Part of a small language model's weights.
Size: 15 layers, width 384, MLP 1536 SwiGLU, vocabulary 32000, 60M parameters.
Architecture: RMSNorm before each block, rotary positions, no biases in attention or MLP, untied embeddings.
Training: a variant of SOAP for these matrices, 503M tokens, 3840 steps.
Each number is 500 + 50 x the weight over its row's rms, rounded and kept within 0 to 999. Layers, rows and columns count from 0. Numbers have three digits each. The size before them is the row's rms in percent of the matrix's.

# layer 10 MLP gate, 1536x384, rms 0.0364, rows 1392-1463, columns 0-63
095:424399530445489439475435522430492499394521586611545464435410439545525581511545552588434341567542552474588535448489512476507452488543547477536556530566526471445502408475506454519487433474433535
113:500493528479479528544496554481511562574461483408449540528526540455520408540399455508465511524490564630437538548471491575503485594444470486555551542480500399482472458465510510567424525557462547
096:502511589485410487430479452521456551386487541470478524612480500593529483453485578462539456486581433553485518487556480456547488508467453441439515454494603533553565441558598538446557488553530492
106:536488385502482485497600566467476478545492422484589431490559535510476441509539567530504418520472474460492532478554564461468603502539569506545526479518546401460459559559533528430533436539479543
099:541500532420598456554456557533472623560431475525481537462526494439517548457486430497491532412446412506471402434568357522550467516426522469454438567506555546501582459414545484588530449486473585
102:469471523474534487415436451505520509524533517576571391458520441446547563411510360522480482435474546541426521493436472476510524532521475415435443444490480413506530452532538522551542477487583555
093:444451532470497498462497526567383581462401547431467475545555525562476559519528529500406535459575522421501532435554564518476531568460487552471491492449488539555585387540529543493541408462510480
104:553444483469555526525447460485528427501496560535444546520467570481409495427552559513396601375610470579520510490509508581570532476489514492438405448542616534431475437497512571456552459487462468
098:440541584460509484568520586542535516419530656511496575537513519463471580527495475529534520495497413564491516549469465535512482515556449441516463505541487550564493597487513525485496492518546533
096:505475484527515524514410471473471506572505529582507520526561524577508476476518529515452445537542456553436471498565496561502453585550582513560508554487464584483466522473574525436512517521463456
107:576437524428549452534528538541473593522602521528501399490463525553524373486466452499491407424512512466594489497469467548471582484522502562495514438492501525514458468545500511486437601452483443
103:505502460500550453437556422503537472523452512536497457496533564536479409462550573528425490602513439500548613444481474466578505465499389385582514538448469541510532571556540534561448479429428463
101:506490521470486522518439429502513492560575455533478529499546549552508433427489506502534457534514558471481468505580541515420510416540576451565562421489478520518565515501476581410461457568472408
101:455488564430538502573470516475558489443537545563544518447429541662455460504523487531584533560478466517600540431665558508474493529535493464554475518495444533556493498531495449534524571521466576
097:495457486449551494471512645470549542493551544455493450445492459445546474388527538527452570538569486498541501511524530435441466461442595480437458511486467514429436512510457510515443447574523469
125:525461563515446559455453457543502541609583543530374533543515534525508519411493532549551391550497554412513458435506505529548416457598492538454529515495419465475447552530570512434527562514497433
096:423516503433496468452508499507585489489583443437472504486550489539518491572435531486518414429546502563513595462475490520457521491460423460556529465512448526518667485506604421529399482591494467
094:503484443418527475406511541452496478472456493567483448522562457453514404389478476529461540482522544544519508464519475555413441482428550480382526548397534513435559429522459470472445541527392480
096:464627527454476495569436478489476537468478414481518436510544514446550542528535489539494500496533450438547405518465414443442511409467467519423465512506443445487456387487474527510477462387550526
099:453567491385485517554440534371479471554478496500483528491579470522556465503573460466499599478503429434525519596472459452544437461441487412466623491460473548580451416564517419449585541562526555
099:464425611597565557477434533481409495468379584467493573399578497457431496530468459512451442438453471547460463504499433539470509483526545521435517418446532423515500430454484522422444453604514519
097:576421488457401451488570469496487486411550515510546476395533458606584498443542515470499521492494433502499511534518427575454494415472523488392478461487467499478587445484547565575520500490407499
100:427432531469484538559488495519449482505530484495466422414586497581475472457475487546451475505425438539575528474543507374510581563461464521612491525460488473402493557453587526495481540560495494
091:493563487572469480477472476555481448545364442353392548513539536553539510485449541513477542570530438521480510519448571474453491531547553402495558482426522407432482425469462426406464443483511447
104:523446445483557512467430444458493516427495582483466480446674513513507526570454539474446486554548471476540557475454426487519465553520508473438517431523492479558424530596456503471504503420428552
105:468469489475583522401593539455499502538444538533439515399465488411523535551509566478458461482566531446429514466552517410492429540492429572596507530417493527532476504473584429491465448532460492
102:488540514532465510484487544455457509478395509536462494513471431491492545475508551518607552514493548511497498478499483484543511459503511468421428527476476513476558442517534550518452495468448561
106:529442502555501461599489525518522488420473443474450499521450442484445433498476447637477549476531532489496506589493536508473473556438504566383410512563466565462446481452545482566467551535545615
102:519472411465390530427535520471557529410554461578525469482453595369527505442525502506449523483556495430552455528373418447526505530489498533557551476443492577548544516553469467496548425469435571
101:482489541450525569454518564384565442428431421519511450335558582401515465486476548523452378560556507471544442538551584400498494569463502462522485461439489496456450551510518596496542543472425529
099:494502561543537509546573472477526526527275470563585399573477497520568538453468372508482461556482545413504455585447463471497535590452463515508509464532376507546520469403443523527417473562608447
100:465467501445519481554539476498503480510567548505521532540487496534401496534469473408479507536423463523447511448533486583430484515463519482412553442555441531521497535570446480426508557508493596
102:539441509455464493491544500434479553529519516567477556561564583501474531515632525481473526473567495509515498633507521533566456462506474427538452467511508518416567429544585555508461493478485564
098:532397542487443396469517472595429536531509472531503476475530553484536459450567517442531476447539492413459567518506423503497549520552565504515587466553487555490440512464480477546523556479384466
095:444509556504484553507457579426430415513416527459514467553536587525601495531458484534527512563520549523499450570479400499434491505487475428520506631467488449489526538546432557464456508567495479
105:392533492580469494485447556489455537465461518587556548585372472481488452431444559563459550530486569431442479625560490474486551506389529373449634554561406535486508464588582347495446461483586510
099:489463595424383558529504549514514580504500513561447509389560559486624526501559526563533611528543511330441541420497561438402582580498567425487464570484493488520531463490550516460586521449537555
103:466557468595530362481520562462533506496510492495553507479444485570527477525444429533561529584520528423529510573545509501583441453541464465521496480558454512449511455427489459542382440445445478
101:521598522499459471506447445477451498467459407539441491425503541579554483504463462527519531451465434475538563498480488558523502500490518543459573526555479580464483562398458573417497541436521508
105:464581534556488558409583498499567553503459434469509567460473559502488569437504433511451468533427516444511481417479567525451610534493483587509454333529469528423492493465556516421526513520487453
092:418479442505458459493549529460464536510589489483463592472491571493466462410552498435549503495520481463587492475444457481453538413395514427554504499477517446480556394528468485446513566436451464
103:482449464520532472486479542511511481507519460496455547555486479448490504608484498479468540564425453492458469462528527391514470508471537559503429488458520496499554522442571410459550471516542529
103:526453512449522597516414545461563450543531457445615493454495524497599561502580547495502461482529583521469577496530541452457497429388442313498456540511435483591431513460502546510537491432500495
099:364498479433531456498438535501538473517537536543454459583457578467504487463550578516479524488593433511415574481511530555553497559560460518449516492441564494447476549525611424559557530457605485
104:528498523522516487525458460570456496428540534552375537534477554553534449494607534586521443509575475409481506556498535523449533504506513458518517500580380579475570523522459467630460466544443530
096:509480481447410416589538526513528435526499603547483561563454504551545492464496482481472484627589546454407425542531474475457563509441463559513468458565487515557501513508526553540496498446521484
099:452511553434533455493495453508535547465416495483546458602455531439482545552531570585498551516489542449581575505496503525524515447455468538595466461449405560399559512431477437464471497508534509
104:536473495468500511404563494478428521482529453491487380456529447471506406494556533519477570525425599493580514476535579448516521506492449559500582444530402422544497467453535509443476543531533470
096:499457538512537511542437469531583545517534492491384528500469583492504516521514493512481496466518453541453526512406457538543512517491480540473534488464456496486570445487484537495451508548562483
103:530521510573392475459561480545429492514564494502441522488543604498534488454590511419525473612499470482549553506532517461436467497446546509629412423551476542515562601586504465552471511516613504
094:511542545536544377447587573531469567563506489560470609521480485525468422421436450462540494503387513468496546462490521468466531520591538572594480449501481514518495469515528458532520479526643588
093:580527499464463501435584486501502499500444525447404513477451551527604518582506557547449505561535431455528554559484623577455536464502413540415524557480527521465537527496386475580570441498537534
094:512461437461465521545465533516537495516502585474419436511505419546437507461514526471627522532454438405464557518490450566506469516569511434425509501496531486451456530518486421539569466466462492
095:529560547477479484417479518559602528485452432544439508485483405447471495542558570557463525466445507542511518440517513499528445489602491485512597417542495503447506480499598539513474507505569534
096:467483451447500523500472457563566514470441486506518475504486412591595474494469397570526502503508501428531440517462512526406567586562635564472477496641480498513505496602444422474522534558458496
096:470531509472468460447472489570522411534518522422562573462499521516540468534539511391534519419451528492579474530514446490471527450541499427455534450473573492459448484538554461446544521492518495
109:497529474455418527468445571501455626433556570573511574448507502432441531461572549642430497548397532464373479604421548486493520513486472441488469528468420518526446605433600552469546426518482522
095:413411562585484492530436519591555486469481533473457468501520513548539600402598492454504436448515495493489566464535503540483507562568527514504561546551460463416595393418459490450503442538508485
095:397513536539497543482589442408504450522476509466510462532533542564508458561435503485484494560531386505463498521506522459545484544602549486522505553489480571471587530460493509420539522510555484
108:437578535466461550412413485508497449475538458535615553420507570525471543498549462565549460500531410563514580445507422436470499516427547431461440474544437462612561503505453453475463438546494486
096:440612459556398507532510484555488448487436481545598495522562450509533430457422510635528500483525445484515424635510468513598489504491613449517487510512486507654494519493574467468463487440551620
095:447596494430462463462510507528522360536507411501589510553547567527494561439592485472563515472555513526466531495529549478391569537465486450526484514535572539526503510484442420550407492391488487
102:570445583519481532542443497472496444513457424533584455444559463505537385496561416582472469550592455565528535475532496481520605499574510398529502603522547555514527502458522467426500476418508539
095:489545518473473457405579619503544469431480507616508543437610523408587580437509561557438505513499431471517565459531499501611611508549525563482492584589476467496456491603492499523495541508425475
092:516441500498448434453490491546549587493561459465372551438447409469456517385510556512456536468474476542450583509494529568534461399469436527491464547453527547481531517559430439478479520511449535
102:554467450533484575531544587609486407576518474491472516468487628511508463524390547494517428441562544542511484558456496500460505554618567531496537471449478554467493535496442559474598525419427483
105:484451447524451525553480539445565572525517556438513533379512502487513553406406466553442463505539430476430478460510448508463442556432460483467519525528548567558582483480449506499534533350600495
105:486560428542454513531430505549513443614506455537400431490490481480578466520467453560427513524475492548377576488562474505527506404331515454487454436417395440449599635471453520475552550406572563
093:471494476429518505521433492485564449573558530462587546455540524471463388508526525536551534476507480527491424506499501454572434563512592472458500518419484430566466463447473526526584513492491499
100:522520475464523466445507493585478606531547496454442488446494514542550569507522539495489498421496486399438461578545500401440585568563432578458501582448512561526522535522485429455540562408516564
099:502486530416545539501473532508489502517469575483537596456496499535466537487535561479566433507614428581688424557516532600435475544471558489470548446594412523482392417537492432525489501421638550
101:407498506453459499552507607504498495454485393405417490575488577464479566445537493536494398514484529442504601456443502573405492623498515527563431521476467554548523501485499496495443483516414539
# layer 10 MLP up, 1536x384, rms 0.0363, rows 1392-1462, columns 0-63
092:572589451533511510454391525592466456504583497543525523433536501501551497523547398542395540514517485523432545365515513559546440565493521500402509464535531518493450542528521533384517549464476531
115:513657528505541512484493538461460520512552444523458477508484521573480487522449502598459399596512624547629499495440384432524522494530449514496553560534499517524502420575380482554508441493526512
099:481570512570471492432513468493599536436446471552542528547422535489493382534388548506560495567474485497501430495467455473465530530477534498501522484519509430516472635501452513550514560501507457
107:474581466486492467474547442460511560517521513556441548523532537551512498608425461511503519530534563529487401560524516516508411581458483463453448504608523547537500410460493511469435463486465504
103:564528515525552470453499509533435581538437394526472535541462539504511459533436392411402453536477509481501453499506508410527562482425546517516455469482586489475597536413563498443448483639474431
102:551447501503635501536451588520560473464513397545560477486514517456496473499544530434512567513478427554497508590602494449477526453501435554522415512533547489513515432569524410439460458498444499
093:533538510438541476525437457508553526461514540506432541575438600494615553463542542582480556504370483489520511394412415584464491585472440574483477450537464537537468520558500568467577559557461472
102:471507404467554489517458459417465449405583495484524554504491458518565418519488550480415459568504466550526495487556493540469483481484451508610454551477540487477462550446464406545643592558445475
097:487571541591479512425476493542477550599413426449487528461396425540530507473496483498551436471438517523493488528439556462526477497503503493457508439502566414549434468470539539437501512451564450
095:578442570551504549471547517494389532540493531483421465494418550482641461536452625507573528483485422444542526571560424540531442514533426573568442461500458480478508494480471584556554526500539485
106:511519514524565521544477487430537477529573445532577449489555393509528493489426482504510457456543475488555509464546569541460534512602495633481514432548541538492508433490480537583526473505539478
101:500415600473495497493556574562538476480425378460462555448502496509469510434527515618534455552466519466542499490519548479482587585436470482549459580546437512610533508550518395488423502516544466
103:557513470440479488457508497516478557531564505514491544562519474489542473468543472472499457577566495462445530442541647520417573478472457548486521575575460543499511531532555497499516422477476399
099:495490509461546460550512547431507415628527502484441476507523513526562552585473580475543513501490492583542585556499578476590519490511558431540453463446508482479516491553476470505505506497487501
095:476456488444635521461505528562491431444422423526504465501482482543427367471504451449545456578468449510498411566527567466436481597570540510545447396474455489387396465557558434549543450491443435
100:556474591508491497418505438489543529493574493419491565561505487533516499543495541492593466592505515480502494487517460497480459493577476604510492542433445495426386500395507442409578582457500477
094:605547459449508529469543473507504481508597407531528479507462435483524523508513507608502462457511460449576449527547471532471406575473505469524555512574494491453506562564535464599573525390481440
095:564495513514525477609445549498460510489539441580514522399530448651585382558548541419453491479443521504448392499469442497510552451501513484430495487571565457458516498524573495512562409450571534
099:531557474569438454487451527518444501450440453510550477504496515563406515548508442529499466457541466482552424541392571502512468485526453542466525595527475463490486486458510455595539431502532479
101:430546527434496481473419397515420528521461452451486506502482463481566561484512453435540495479388523605502515482524504513526492504486528612512519466501557568492493526509517441472564424448449407
100:526454496521480500534499430473536576479464488458479501445524476438502497506564570497502538494453570590565469438520440519546419545524447501495459503510499532478442497505526466479551615457441530
101:516475505461613532554477420513566452600470470514489578506573471385451421413438476536420518589448495543451518587475520486494480475404502558446585485551509462522526524545450510435489503399491447
102:563571528414527488472501613459582496499569427507450541455522434506590485539526521590562528406496441551552484537497572424461405522538579557572478452530481465468480538492509493469551450481513474
093:483488456476396570508452573621567482461498517420416532473529564559430564517450549512559485516476381494491451486475537469455508439619559551527561521445440455400529421497540505525548603516506507
105:487388402495349394517481452483424553471506523459520392517443541473490557543568543445503433531497574484555463457492480453543612465532395418427528486495451482497389405408482493437475524520406404
103:505387513505535570447536542508493452503518539512480571465489520475484507545546420399496453485558472450458531550563438500513469426483512552455558473483496525425575559501443464526582484527533471
101:464540477456486490418550545585415479482558425568535430358455503459503500480474416505526581495476525534547548516484425579486575453461429476503469493485442527514499577495490491528457530478506524
102:546440537432475535504539440471495479554435449507670561546547507413441515466570470504478605476548441483406579482520528464551455465491515489537444378463439479425556597453544504452487582571515456
101:507399438554484534488440519519586624508458431480539499488482487465529550555519487504424557569549544549526528536424478520379459504503442473491565419493528486433460524393481533512507523496414554
101:476510429514451557458539508427526485446499508433486556549479488418508464573474497524489457587488483432506647442653562477511536431483481520521448499493443526539500445547501517481456593405530551
096:453504434485517506459512400457492494519449602540419528485507466532448420437405645482479537425498503495531474495497630528505517398468456533577556524521489537503573471538508544457489495509517399
100:525496458435591513553541523521444574488455510514484476434502473534472485495547475586540550398517471472494519550495558399442569462491490567539488438481526652446493410547487458540517568584447521
103:530531560501519513445447534561518482442453482505492531523538493455512448464417529575483476547425467547441532594481528408504514499536419508576562550534515504494528593485519514595558559496401543
100:447484561458462478555529506526556454512572461516490613534525516522502512522480528579501571500552552560527586445417485547503506556470361508483475424447440486485450420541530470496509398499494592
094:459523505419492523507446496518490459494553514494540407532411552506546478513430507452547440538528461504496475512446516638598447459426465472482489599515481442559553451538486500521552438516484494
096:464497537491563485478558582518461454526474581496555457490494519568456522477560488379581520498379434456524411532462509450487479472500444505505582529513509448543510523512525376395464517563590505
106:547446551465607453446494478467470477571504527526504606555519462561526451498500549452457483392582524496552512504456526598625480516492552566493435518437530430424530582558516550584561445510500495
101:523507537608473547473398536543562492476460511542543485467442490459558493540583432528550523576497482525548515571514506529433559545579551476498500561576511509516536436517571432415468476526478473
096:481526486548575442475478455517538548496511647497580517512528524497590533473542445495580576470572572468487528490469553482480530505547493560441503538491534517474466468591503590497459505524506360
104:478522449435461494582402582446462501531611493357426511527476549485511467463460472498559486477418475526499447540499469470502485480559534503489541561529547510552489499499568497466457518557457554
098:471456453523520481502375563585613428544494549454523481529445542456510532538584456530584577580469427505516489548517591498437486454546544473528502517506511511462479571504441531600527502562544507
101:534517486497528522427488489437408441439514468413514539495405501447542578545567499483455497494411472431540551553444497517593477389571509490452523464552448556409496506499509429508585394558505467
105:541442463582444459483478534480478525390456529554517554516512493479435427538478473493522603480487436533563583452539435534556466418566512485489471397518556426446398531497513586521440431528445521
100:474601490589479458465620531570443585518427490468555562510510405592512542462493577532505493470400534471476469566499481492509561416540609435452572441520458547490585499484508517570531504476582424
110:536482528493486505494526531498471485477529501457550603502472559507587488436539555478523452480551529422486494491507481551559598505454404417485503515514404561441450566555465534479452463502442562
095:487537517542550436551409493597460429592573475543509492560549534510581456520557470520618482513512436596447465424500480445554552538557448457496504508495528507459506513519501512511500510476562489
101:496509383541494450515507571463544477521538515508474515673554488438389555477463539485461553461614553503488528524554537505467582474427528427511446605466428459511444454471459549435508466495522500
106:447432603489565491508550479455502480537542525463429544485538520445554482491558506503497429513535501526570599481541467382500483516497580523512429549531485492530470435481504557509579532583509497
095:625425578592579533534382548369428483578562574498490519436491463529452630558539461499400514520492487454517465457543546456513518426599475512569472452554506485428507479556606447509445445502604520
101:543503377481502575440577395490541472470524478557556559467491509441467545495553495545484461595518523516464474491552452490450396396497488524617408451540436473549467501495535509550546499504514507
097:565511431434484485548632514614455502466524517527417490476397504483516483507442465573510492471502541494466459527487489564498583446579471555485483534468448450510446646466415505594534453538553473
097:446444455493541486603490456559587536479582440560439485465504540458462537505506499421447489393450625480567478483453500473551563423453429439492490447317528562579496489516497523456511502570469486
094:484539473520544500522514547487502576457459574560491422448565514518464500444487543528473500554480482543559553542470498475534574463476456478472409412414404492484515562493453493512401612462398590
095:606517442510557451534496448504510471386442570492508542459447542393538497570528505523506446535404535522511546440580488570529447528573537437515475450496473597445372473533407405469466449521546547
100:432376472509460574523517551538553537527362512523495494559417451485545572492512456502493460468540504583458616454479397527475548480481570478537553487556475537536486585489461447501451607463575544
093:537509524591508532544453437517494466498444478508519580552540429528448466451452452442543548483521502491526474508499576502462522452553493454650465514435533501510462437575500420535511415594500544
106:575523524558521426578488553466453498463539461479529443437509569491524528437439533445550486469516530519524512461445576495477520442484503404518450454502527519446567519455457512530471430526541424
094:583409445392544530529503401587509409507467548454471562531484541445501439568414492597461588547505539457509467480616481475485445511458401441509440441454496564537516539506486602501474521502478554
099:486433489372454486542501546498523472498568596540526474503527404407471551566368459467581567521485485435542553566493476575500534488531473395465553467504483495439608588374528517606457485449509535
104:519505494488523491513498444587491467547549498461522528517539533549497614539573440453556564496513568476507405501546607543481410563421476490443473512571537551505542538421499521482593574531411498
098:444524511414456472483482527544502521511499546514499487527476399530487479539511452379471581442518505532483504557500532488504468514485568544541502565467569530519568496534550454530616507475560474
100:600455620533521567542546505473460641416502530453463497432492468619503444554386520590417480533466490570472431467495491422585478518454483559519452539452517503495495539535491560456505450498561530
105:446480453525435554453462427472585561485439438571527500464512490438521477440543534551519384511518519529406423508546578445563399489529445539483490401471554501563424412493462519410531467541572392
091:543410534420550477501511551426535424371607537494366499502538525539457512610581565491590545413434487482533476550474465556582524474508529441540514502491556503529442458557453548475510517598466509
094:505535527501509465502591500557482540477477446624485439655550486567497489575442439388492586550466454508502521488499519418566435552509584430534551447507498607525519527435493579490532499430522513
102:484569527480414536528426501537469523451525521477503456506485495506485475489549518512498464560605530486482484495531592544562522524467472514519565528527549393500457479526476580617620594459447552
105:437474482392461417455457502487513505432565454456526614581474485453490462526544501449610414481509585592473549492500445523449564589531470563421537525440504542584473550529482615484476397527496537
099:484437496408540573573415546516460607639510589516477526468534466470522602498449470450509474524396525509477506485479528488449545517548507567532519533427599415458482496567563484555546470517489629
100:524506488539518559495457496452519499492432497556461489515492502448560446412515550480468507473526462473446541425467527487494581479565536404563531493550474453511507434455535516510548418460538438
104:559407564425594443490594610399608517513481643502505525494496526442540501476584443472445509464463507519492567593463561542480553458527515545537466554509460440412528563413497544419503510505511487
096:427473548537507508450596549460532476542501481539429587432541463572570450552517491568378462429422590546440511562383553622564603526446496504544560520419472443437525540486511538494446593483555487
# layer 10 MLP down (transposed), 1536x384, rms 0.0363, rows 1392-1462, columns 0-63
094:502525574440508542445481449526575475493469511384540591502521522453481487514479401453527562485477488501510488448394511476485453390402421551429507483493580462476512547495553431527527426423527548
108:464495611559521556551489538520540470429490502403525559588430628459480652473435433450558383499494564585593528421511484604362549592583550511477493527540527442616569540526460477449468478420573497
099:541493497597619479560532617448608557496571427437445555434485496471367542484357499473427469455449508477476531511586467490557488536452568396564518542559461531470536516530471469508570523486474572
106:484607438472475442586589526425517488574503508583544528506547494594450433499476473528461446483471561572556431497452474498491548587529391377452488420563495448501531492502462500524526525437484493
103:444369433485549437521561499576492417520491480482549442537553479513529543558570560473468519494513485491483559500488569471461539430450508414484462552472503476566549489556525470561562579567444472
098:557459515513551377490486522586492564522503465480507538473484540440511445424510478410498479508467485493469534550495498476417522470417459390483478389556528502629455468507513528508582510470468557
092:553508471517582453493464471358498455557506385453566457505503477438435504473490411438561490495479438455533548560434541442550471484509561392525508553524459461501581556540480411558499439506525435
102:454597541628461507633467477426543510435504474414520561546548504505546552471453552500506481495417541422388478579391580546544508530506433519546465397555480496497441433537495490503459485555466542
101:573510411589442437586525495501455621495527481569505602487523509453446579363402573505492462479525528432540456573514479500398555514500515440565451474438459482574526493509544505467603483550543480
096:393540485454506591483451590500509535472509563452501448541485545478491525460487461551577553440517514522555546563537553493521492446567471573518443451556538587522516445515508500497425570490441506
105:507380496536459482464500405547491443438452543481551531615564502468523598477543438555492471456532492411460466493468482453502534394458594490411481413522544447536570565447492561522435417449505608
101:561432587498378502512620559507443509499559479476508501489529466447473479468491538560581546493430454514467491570519574456504504591626439498465418463539513526556591437434449573519489505520457594
103:494525667485499495495514412500537439546507549487526434530525498494513648545517559490494430434411503477540482491448509547478487546523641523553484559524510535545469505569518553564472466508524471
094:421421488511398393452448412560400418514426481465492531500609550457564594473506454458416426477499466472464521510438508585601515504468502536573524527507582512575540484467517554511420575553478501
092:524577487428504417394439517503476551482531599563457524477383504484459424449491442500496546554480393486448471443524454500489478503520444518524397494516517506530504387476483518441466501564488491
121:517570460517526485521453518454532429415429439500537528489528478455504438543501492463472564428495411580493539522557428534507570515398457451527444445519580547562512410469414523578459463583523538
096:552563516473510484543526522595518565495510496486543485434455500551498449505450513501473538500463420481512477420528471521561622624417567496524536504455516535508562548455510528558495611533559425
091:479495531427453542456626534479549487547477494521351554435515540503433443466570506480613410436465454434413530501473443567523581594497581571497454473475498463571484568488509492544569560553524523
102:539444600522569454457474562574452510453436473532503597471532568496575460601527386497464411518508360484470407556511518479461557450558528531521517499471457458531547418465502451508586448479541550
101:489483558547457508425559505483524508463483415398557433496528463558447654555395496455603493461443537476565522464561538508503605537522498565542460515466511569525487523548531475498501484418486542
101:614539555449431540445621503486494520509521515586507526554489516537508466512523466497511451473470530507529524511546497523558527465558573534557483496552471345439498558516453487502469497520442485
099:450501540498435538475601478423484476585538511466505583490584524427531451527514471550473473533448507491496533569412404431474544577476527491392446526491510536495579473506493520509475510507466494
100:464507456489508579425460474533482470494496489497484463512507539480545578591488493515417507477599533418527465570486519440500416595528529524570449503504553494514500449465529394529459562474472516
078:490518511481478493469537522502484519545542462491482488506510514498508424514204562457549528507510547532510495541504507497560542464522541510536561466443552535491501521397523496552539435453579507
104:467492474595495518554438488461506468514573455524461559491536552375500495403459622426499494503466570510418439499527485433529493469505521546521516439421464509541419581459502602473446527574528523
100:458484540499483506366414479519494421508462537483432622459541436478456533506541458460469465503501505445470551446533570488479490464522483500545540533491483427561487491511483560523533609455466581
102:569426489490497517514565611393555597475535419559427585488434535502385380538461461447471485494422490506485489462505408549605563435451432456449501485467489455501532541496498462434457511440540582
104:469547433495478455465565477520437421504581528494423500609400458536480406554463482588584515497549541495482455425620512584438434546538467456560498480411553430458469559571439583491605484473530505
094:523483554565493533516572466544524543502482446451398472508503431438496583392489528514527397581503418551494514442462444467511471505479550531475482408554612476528505488481547536434483579456471524
101:506523536516441454497555453567500516515613533503394461557563368465464486572486452474440607548516510520455536518415484677522548499487510552500501515517497479559440545479520488506388518504553422
100:436502497476404517474466519487505411547539369524494486552474558548482573461530488511427477583470480446511537481553401475517476524537639391476472463514489515619495431492481462510539448554486473
097:551553481465503475532606448568489502471425539482557502483600446511512490489527540511507503525507578511512418474491530488469426433468487484487530587416468418541556478470561475520494500503486477
101:489509594493433609530516487511566573535471592534510507395453504532461419450575568450547494400585509439560460494495492557577495404514559558555565459400481465554535458561506520474415470512472495
101:579480437454413455620508523532483568488504426527571476487531429470555424476505530488527639482522495561618482441407440443532522528561529513458468515499387555536493448468512588385505472539423456
097:434473491517575482503573373523558391563521466553512559481611544542464467498515522470463527460527475489464536564463493418361627534536585497557522481538482478475554622461434527582472481563507492
096:534525449547505484437497498541458524441408454498515490621499475515612436402427525568523531484487500495457477499588503487459531615502514537431490536419411543486539564499553455423534474511486424
107:554515515439496474555538444419550506556404579500499500506490449555537518484462531508476472511415570436458498522524568520466528502456512537472502506456531404449417546460534496513556495514446576
100:545467526478550499428496456604542527477543527489469431412466431578387474568466405493513486519456460518481497517481554490505486552499531486514480516497473464450522498483563571539463461486491509
097:601492530488492476448435501458508562504541546402543500457544476510491476491484471540521595519513523430500504472561543480419335421418502495487502444505536494508432501418521474472581521571535520
107:537487524454567499533448497511562509474503656442476532570481441499531455525464578505527564480525473566430467517460524451567568459568518525486444543486479527503543606534457506416495491514488501
096:475484445515465513528409550456484495605532488477529429478453579523504495463543495562456521435508480602512561521521481484460500533427461562469479561471517545484461467461502520424450453525355494
102:492466570501431516544460441580538499426501550469483485531439420491421522593484480530508485482540474533478652420443487578554497529490456468480513487482501525468446517532458459497490508555404410
102:511490548477518567459570558530445600514493532420408514519531565520509366610495484526450409515456559430475519502565526524490434519615498524509577462550609586480567490502501493452517464530495457
098:537502498457440558517536513518537491483498507468434457559563485363514544465548511564495541485507544492511568534558530443559467523462527534512448467521547493450429538430432540404543440493568459
104:452506510449431496509511560476487567541579488508545574481459523550510491492430538478571527546521500498542402487563448474529551554536541447517438524497518556442489607567449491477615541527571473
096:484566454434621477518533420434520563429465498501529404446562550497505509514510489438386420528482517403512483533471459457484512435576556545506594534525424395515469443518524587505485429563507599
097:479623474619463541539522504481523368533513501518476521556521568614405467536509496434517584538477356545386500483562531468466569516469564502461525544545552549562559538579577564588521518475405500
108:516535521493538476469533526466474545558575450541525483439585467517474508480621609467458455564542586431590560524454466435451512490517444420427476501420482487500609492458470504540469355438463494
097:439553539461506491488509550491423464572482498434540441457409594539469509500554414573622497499451514503583470467594557448452536464506488566529479522526486428555483487393592438466515462516527510
102:493507507483487475522569449483505465536436481513508460461449496473520462491591499449568512470551538476487517547552479462479484530426539466538370416491365531448392537448502540477574415535509471
094:544501485542531482495514457460627472453426484504619510506495480520414465484569507482506462459471477538513413524443547452554461512367468562515506467478603509631557543398503414424614403454504544
096:593533544510492435477468459480569521503571457481392461536582475494461495473462430528429485468524530522426466567450440575453451567472516558446518555466621502532479484424528550534498437520531553
099:501516450488588486523517517470496452446462507511492420542530428470479570515444395484492532463476493523439590568413453578441402494526612501451467555450620534401530549511498435488450505480472491
092:470534596567566479556487600498545447555574482544614440508465518562491493399532492598544551464427440509504465478488455558523450466507463501431529541477471538467437413478485539476517507474537575
100:523483489553517482481530549486564480528471435525500508495504541544493414531489584491526597514539531418503463386613390461498503497501528471486453520448416427533585451537521480443517519414450540
094:524447556481474531467521473467473435502494544421455579467551451525463555537492495524481547481490491618514527436496493411433565504543494567573483537554477513501465491451398459583485414444499414
102:484491554333501442508528431462518576427474556511480492526488467579395454497485505589510458510515526490503536493479588473567482466453443404482414409552382577512507553519477529489526577545515638
097:415524504502390583406492487575548526475438535404478487455542563568555530459595497479516486445482528582476460479525530537536522484435546628462471462515612502460478512468507456515479400455460583
092:546500393574517475558540468485520437418438500580456458512483589485522495571579570460521471512464529567504458510472511417438491412496522489510508555504494562538475531468464533501530489408441601
101:498523589509510485429498452480545456494477576445493556447534499460422516416502435502396443496534471515454504595505437549566513479468584523497490479463528549527399513408429516497445479460508516
099:536549429513484456506582382470468466494373446417547432486473532504516479482580484503506526520489495417453487490513472451522517501459536481532500541585461538482524476516537536546427459478615518
090:513577509441393419409448451442528357476614482571536570463536503479484580527567459476527460514546472480530479515481475497434648426514538516384523450541566518558493518426531493563531490500489498
100:466602458433514428566473543442361579468505436527518498576500611508452488473499487480523535518489541456472412494496501501551482454449488465582465549570500473599512490439458484427545568518482514
094:569571463498527528578565543523395483586429437497580570553485494447428519523509514453523516501564534555424543519506463493442527556464502529572463542482430529471569504581525501585466474448519475
095:532422448451503570462454430493507547486498483501526519475496546516527509533430584535476463508511419487501595614425466495583467461454543453425461460496438439558468416578479473521509554452482458
099:555426549469530416525512492462490573462495530527610514473509451474487461498490465402539527510385529523534458483489521443590496515484397351541507445464493469453591525593495510517563510558540530
101:426551498369433428429552568475394516577451565516455426435479425512519413523599548514539525518476527559558492546531532445524530422439474488473513490466482428499519489605481493428425463567445480
102:562472456480563503556387470518471497519491479537524493417517435526451549528386452539543491484525550603476534547559575509504456478465519520493446574576482538570479529350491497509472511454458500
098:469599503477436510451514372477581535432471497418541451517481536474508460467535518492450533595557530514503548502547524446478543477532548472504434426541487486397471438522517457490424495465570530
103:395585542434544513530520455503562435544489557503533502629515545444495486487516502441484493462512636481467528497466493479514579578504510517403497457530501494450503463504553484450551410568438535
097:489587484472491595511419472471511488477545541489613507458541514493451491520452497559502447478486456478437627449551519504476476401376630543517456499458510405510493483466443528498607511452506429